Weights of a small GPT-style language model, trained from scratch on English Wikipedia.
Size: 8 heads of 64 (4 for keys and values), vocabulary 8192, 14.7M parameters.
Architecture: RMSNorm before each block, rotary positions, no biases in attention or MLP, normalized queries and keys, capped logits.
Training: a variant of Muon for these matrices, 255M tokens, 10768 steps.
Each number is 500 + 25 x the weight over the matrix's rms, rounded and kept within 0 to 999. Layers, rows and columns count from 0. Numbers have three digits each.

# q: layer 2 attention query, 512x256, rms 0.176, rows 288-303,351-367, columns 0-127
# k: layer 2 attention key, 256x256, rms 0.162, rows 159-174, columns 0-127
q351:502517458524544480534469483492511547505494517487494543495518491498507494513515519497470494481551517460500461468487501496491486491473485487526497495515559502500458444500541498495497529495506456499535523526484512497484553528464489530492500535427517494494519514537494513498524517486456527498489482538521493538556509485464473546459479499502474497499495535535486469508537543474445512537500
k159:485517465506511511511484484507499524467488514505547466462482518523501476510506542520527485522500493515492473492489482512520494504480495571491475473530493457448428488506481510496512475530533521550533460497459525522447427477504511487511476466516505474499467455511523482458534533481520512550448490530531495510563527515519444495527490494464487492511493460475511487492468473479463481480509
q288:486492502486456518547489508510552451490483495504547529508540498532505454481513513505500490501475485501463468493539487501497534509492495507541565551515470482471488521486524489483519450557535499523512492501495526471483494520521481482517511488476480509456470493493500498450505498515517478482435485467512483473490503519558478446543519484471489514492545474509502505513500525516507491489449
q352:495513507500510531491478503525503529508506507498520503489541554529544500496487526536508468495531477503476487456499543509477550484549497519480564525506513518535514504467498529532490508483512499538491535502498517488537493506518504523489511548498511495487518488487507545482484512500482472497473487506536490481495517503493526489501470485532488478464510511469467503487495480473493490506516
k160:529512476531511487498505481459460519495504560494502509492470497537513469495494499478494540502522527463508515502513528467497468543478499490520511456485456487526480514522495484491494446497471547476471495492491484488430470496509479494495501513487507508520479503533479481491485500490478523432521519494488513498505507487486512545538435545479498519520502467484496515498499486478517473501478
q289:496494485510506504523448522487474509506494490513476535487491523506472498482507479483495507500536536455529501501515498524497564519489513483483492507463508476516479503516483503509531543505552464508552516500495532501502484484482459537480483520535493483501462489508500535422460507516508492504485461497456558515464499521507481484478527514514525504485517495516509518516508473506444525548522
q353:444465512515519502507481497526462471491460505442514499469491495501494507488487509489494532538486462483529503515477548494515481497481490487506506483515500436500487454522497505531499476508516499517551499479472516520494509465482489493480424476436514467508482501492490500441467524511509544508496484496489491521449506524468460467461479488510516523469502524531508492472534431503504485494550
k161:491505484507487483470506517515513494497527520467498489523462465497505526495541524504503509524466466465473419459501462505528491524484523485499531507548476491528519503437484517471448487490499499497484490455477406495525458513544496445493497492507496544533469523499540479497512534514525525494465504453526467465505542450469540499486525501491488425498502550508501543482544485485494484546477
q290:497467528495526477513537516520518522484506485476491477474527502534496530500494502508466524482508493465486483498491518504442498498510480517483493534472503500480554504517511514540532500505482528495493514493508498489452501479529506537510480501452491492473461460511496525456489465520455507480496484524554490479502486523509479511466470501499505516522479443486472448542497534498440503507473
q354:487497499486506493464495476483487546470529481485492478511555540476506514505474492514476461520570471437454498502530473451512491545496500477513479510487516479502498460544534481513569511469515492494480498454480512511497476474494456558497469511452549484507497474537465505504507523518494537491487470516561502522506499480492486526482477549508552501496475518447477453500537457475467530519490
k162:516495475507486502492490475494516479450545522514516494507460509470519458484564517538544506502517537463516470500501487457561479526511487517494485495497482473502498497508533491514456481516555539501536481508488491477477508544480456523488486484502515535470505502517513532520515540545490532508521515521482528525516525503410519543500448479540522532498486468507506508503573468468518488503495
q291:497488465500529540525528494495557496479546557553459502478426496526485494474499468487541467497536493477469491530534483525452473494477461464535497525515499516511514505485483517486523474508526498500468533544487496544519467518487502499544490542470484460504478507490512496524487449472462464491518482500471494523498497517570509449509496500512481483519515508527500512512530500501524480485518
q355:515500514523479501506521503531538482515480517522497514492514518501504505549510476511495467487518532498512517559498494504522522501489467473527506530520487490537499484542503474471464488487513502480523481504503500498490470514500528538498501475507522482479515512533483486532463455464489517532545517514538497502492483508525472506490496519533507463502520530510463553495506502500500511452501
k163:469502485517474497490475517494487480512491456475527500478529520500489456480442496506482531478420530502489502519547491475505512497454538501503494505475547488509506482488529507525434521518510467518473487500485475513492523492503510476508518508518534489474533547486505496557523486489509461556512508520492547478496514519477487552549496489503500456544497445499524502495498523496451545514484
q292:470515541512560465494488504537516516503486487511526520525563464556492511509491519485444468503492528499484466501486543487461520534525476512496503487494539493528499544514492453514506491457477494486499487483533525499476554507515443512448493472547496512466479474520492474512519490486455489490496519473512565506529522466542551529540530510504469461478457511490464521510502530494509485543528
q356:488530514540531495549481527509507526493519507505479472497527525479486489485494495493478457469477474488481453505469530504521489456462440515523476477550481446513490523499539489470521497504501494450506498471487516468466511524527517471455481496488495484474500535523479519456506519504479453504483522498484498484492538502489531500524484535493499491541471481479493458556534504540532520545512
k164:608502519498513505474494517532530459520467508536473468541510523504507504511528517533554488476550520515495455497496466530506531508526498501474504475440495533527467485473469500537488531496483503513473477469465525514484476456458512504509494503505511483495481499500527544525536506496467543475564512478498484501505526527499523544477478485503522519495493506555462473479549513521507476490453
q293:530496432503484542497470510499517532532491475525520519449479527501473490516472528480519541507466551529496498519501472505479468490477464483427481523495510477496485483489555497479482504486509479501465533485484527511500464476490514513476543443494508556510508475492462498488478509523543526523501522495502508527557490544473516516523494521519494488471521530535487508514507499507458500499490
q357:468493472488501521471515497538527532499487496526506493475483530510495468483484545495503509515504500469503517525489485482530507479555477488482451524530493552497517538510521523519485533490501500532505497522534543522556457504514555523507458488555472533505497452543515530508472506517483524531502457498530522534541505474482537517539469514479505482488521565488484504480477525522497460492463
k165:457444500431500503513470516478500520499477490504514535480515536481524472518498469541524461548485490499454490525498519525575471522530511507485521489492503507503512462544476520476482489496522500503517485496478511511515499507518493499502471498480486485502537469502505522501460493481483461494492488497516484531535485508506469499511498487474489470562453515505469495501477504479502542457507
q294:496502495528535497547525479518509488512479506518519508508531493508464499491487476486511472489516487487507517518558468476443462511478490527518512493477506505514527489465511456513508508462464532505461501522511537498512515487487477501549498525507491489522526459478477497531472522489490530484502550515488476524488519486436551511425481475490509498495464466484430506493521521527536500506464
q358:495508489546525526516514511461479495527506468433514486464545516517460516494527503480474452482510504526535511516560529483494489488471493471441491484508518521484520498469508495536499466486506531477466538493509515518524566465490480472550504500481519510438490438501503469490479533530513517533491477507481506497521499509490507535502501501484493531503483544504517490504532469490537488515497
k166:482483527499530556545455552522487536483531485538499491464505533505523451545478492534537462482501498547518489547489492556496492443480520525464508534453535492499491544509504530543523495514514501508509534494517508513485465462479494528476442479517475539444502514522509545489576477483508501552519524507502514491481526524480518524527513451490524538495485489489545443442513511505448498488512
q295:531530482454489499480484533478440479469474512476506511503490525489487511494495469503520499468523475499483526504497496507509484509457494511507471494536519484459468482521498509540483476508526526504495511467482523517534499535478439475481474500469521474487507515521438540507519485518490533507576509508543535498500533485477519518477497518509524489473493481485545529485467480500511506490530
q359:491517513467505506461481476467508479493491485467511492467458465494494512513471436465534522476496463505559467507537515504477505514456503488521482478494506519538531488505463521501488502527526532507504464453459476495543498516506480530434450485488481455482482488515455505460471482519497560498537508538492509493493518487482502514489500515543521467513520533494512495467517508480517512527507
k167:493495493496471509528544492513516511439511485494498520468523467529453504467518475524499520521493466496503511498490483500482474479448500513493485489527531510499493506502544519465469477480507503498456501484523471491491518508504483513545492464475525538486477468529553498476482517518499505506482480509586485517517481538498533489482490426473519545453501488534524490471507489511513530505492
q296:481531476488504524446483512490517445502496469473474503541440512513441463527445499498500506522509506511498447513443479485518491526538490519515533475518487533499539489491465538486487496505528470478520521522488461523545481467481448492482520486501510511468478496517488529497490508501507468494506517499471504502539529483464516495448454510527483512514534493485496485460468561545475541511505
q360:461511469484506454479505469513485527494500483487507486521505511484492508452493465514481521531499493493534468495480529484483480518497469479490549451525483502468520489491513464510530487512509461540494506503520485535503474487513491530503501478490511541516510498525477515519527514491471460495513472521497461501496485493486534509463488489478507485501496520487488502471465509510492550527478
k168:512483507483523511520539463497507498482535521511476499522503522499512526470541524490548540462497526487509445508497505486480455499491523501520478472502502531515499478532486525459479529517555531502542536495456492519508476501508528531534480510511510479500467461543481485517457520478502515503484524499506459505496490499548490501504500469473466513472523484515479459503480518474453508516495
q297:552492522519541472565506493494488491475513511555462486517521537475506468480494464500460515489533473494531515474524508531511450520496502466537491480484493486501500537456533479498502518509502473485550531487504468499514514472511541514518486521513481523543467539448486493457491459478453477494478494504467454486466546543503542458495514532469491500508526485510473510504519462535484478500484
q361:495500504470519461508465508496507521504537486535508445513511501503501525542440479531493460516493452499464523531500495501528528469487500487495518487496544491479472514482528483545465538549495486452516498459502494515506526500517510525484524523507480532475494509492494483448481504479475509512487486517461475468533519509512501533504527501544510519496508498495481508460487471496467493498505
k169:491533450504514493511489469501513506500533515460503502486520496514528496548482453512477453462476550462536483494525511500479490502494516496527525488508417529454547487528478490484501536505497500505489498486466507483468505472488495509456498510525517526444534495500505467526543487500424539547518500547481461473492470515492492514532503498487498468501522470506556457490498503477463508520491
q298:469557452498526510501505442515471529480500518505490474505499532483485498482528524496492475497489512496495520479481518486481554500541515480467465483484515506506538479498489558513483489482487483509534494481537480512542493460511530509498501546480498493463495468531482482478495500484520481515498442502535516476513500531473489516561475507410489434499496475532518490555457478490499522540484
q362:479523472533515476486517475461480519519527516501529520484488494519483488511489543499517499464528524471448507486511482524466501524456502473516509535528519509509502455494469528494452486508506435489482561479533455461524435442519471485525505500482485467459520518504460510466475510474469499477532475513464496525485461532499504498548498507435484456525451495564454529477487496480523473502530
k170:516503514492494430458501481504510530516532464478528523529507492521516511497522505502527491488425528478479477532484509513508471488495502498527487514491482459483508500507518508524483499491488527515537481519487502523498492507529526492465463506515487507558465494458547531495496498483507494500489525518494500480548479493507485475524507524465495526569495522502504464494515482508471513489503
q299:528519507468513511485513446528561471485486492516522480514512502491444501476466459509462540504466513476474508483503494505516495529465478507486482490472496509513540461474468520475510505483481505505562446524463429455467443526463505485532480474522466467501487505468497476497480503502496457486541528491498465509487522494556516475505516447505500516552522492512526513489475508491492507498493
q363:533466492504519525458494494521525492505480426501526485442456460503488477512474472484484535515450492485496527543530501470497502506487491471523471504505497510491480488499506530465486503484488547489527488481505487483456448513448493493513532471508436484496490500493429482510469502480485508509502527478467508503490512493520463507532537459496494510515512495493501484522463518477484469499493
k171:497482501519515486526514539504509484530517444524451570469530502477497489501460468506452505545547537540482518507466491528537453511540481520538466515523512486512561513476485500496492493481529484517459564549541491532513409492497475495489504460522480504430526511525457498548555480488519486528527530500511524490490522464524480507496503513498511499497508500497511473496528515471495541524523
q300:512507488509478472496507549505504515508439536528517491467433470498521501448522494544508514499509510487486528516460466498472504485518444540480488503497507492500517531518493557504508533534490485484518478480503521531479468441477554475511496543514510467496516543489521482466518474455497453521522511484523458477497523492476516474530494478492545495479545533525483534466496503481495532521529
q364:503490489518536507458541508513512508478481475504527534505475507493512485483502539513503500513521536510490481485476501503450484497521497489550480542507496499556516511518507480476516558477477530488524479502481488513521481475495528487484469560480520483529486483505499492473530485501484479511504529525515508497482485515502502447506515480497491479515516439462477482463477490455532561486554
k172:495511502475493489430471540544487526486491522424503520493480542501508479496514520464537480528528556482461515505500533482510470483510538526523414470489490469505490496533509547516495496514500478526509472464503521513466463505489481461448534541488515469527495506516484555499502496483526513491494485524473461503516524465503521503499514505522517487491506509501499499493479486473519510517515
q301:543515493491461485490527522469498528564531513504486514467504471520530511531498487492537524477501507486540508497513514486515490541463510532508498533518516502482494511502471497503485524481496535463483529479505510524532467499517508514432539540513535520503483516494499506503492478506524509477511514498519502488536488493505504515491513522492472526516483533476511496434482484517483506492461
q365:462488461460508470454527484487494449477516502496500505472499450489491502486481442501508528463520458480554472532488530464462481524527519473555474514516510488548492486481486515512535490485500496478528478509509531549494524532519479495506507528478521480502487524523463518547475515545521516496486513554559519469513493496418465431510485489501472516481505503488493502505530510493503506475487
k173:492506466532478494477513494480524490501544457518488504543507496478498489485500481519479519486481498505508492527523506490515511498497498547475448452502490445469482488497496533516521517501497486543529464462529532493470496505517478493484486505518473488480510517550490485514464502467522488517509491542509502555506538523523542473462467530462526500485529503455517515486455506482552524442545
q302:532538507487468494518465450484493552537503499541531539507532487503435552475509492514504477506520520469490499480466511531446480472541469511501534512548541547514486484505550523513510508514461535502524524513485474483529510524525570532479501505477476529525557478544517448479474555505484484512541490537452500470533519472525503506483483502476535514498484500496473489490451519493512461494463
q366:532522499466519523513478470468489527496480513521481517534493577563509527520508486551493491497478542471550504502566494566436512532529503512495533570518504503492454469481542528518484475505527470509464497502516492493510489512526532503503544506476482530472499511525507476493483581444509492458516566471474452508506513492513517528513492482515540489503466467520534512501481538508483446473483
k174:486510462496545469480479467515490506508525515509514520490566497497492512552473523498494515491486485455505507505487499487542523508499524531504484481501489542526530515479494516504531530489516485470466492493475489507493538499495518516503507515532519504487515509521473535489525503496495490515533517494520527521476418470510513507510511502532502538527476489472441509472502511492461491505525
q303:485483524482487494478469484499512527482489451462497522452462532474502479511488525528525473559500514496499448494512496486506502543518527533508471540471537483453515499509560492514508490494472509507494486520480492526485533499496466512516474481500545542532524486495486479515478510490501483520454504495474506486520499485472440473527518527472489532468440484479540459539525503548452479517517
q367:477475508469493519501504492512513494480506436502474535472460550525497512519523479507490493510498484502527496486511499512511489517538503537472474539480484503523532521528520485505534528492461521504534501471488494515465517456472463504489465470470531547481484468500511452474517486553510478488487519491488537458515520500492434491509504523442530527529484453495565488549500499524465465501504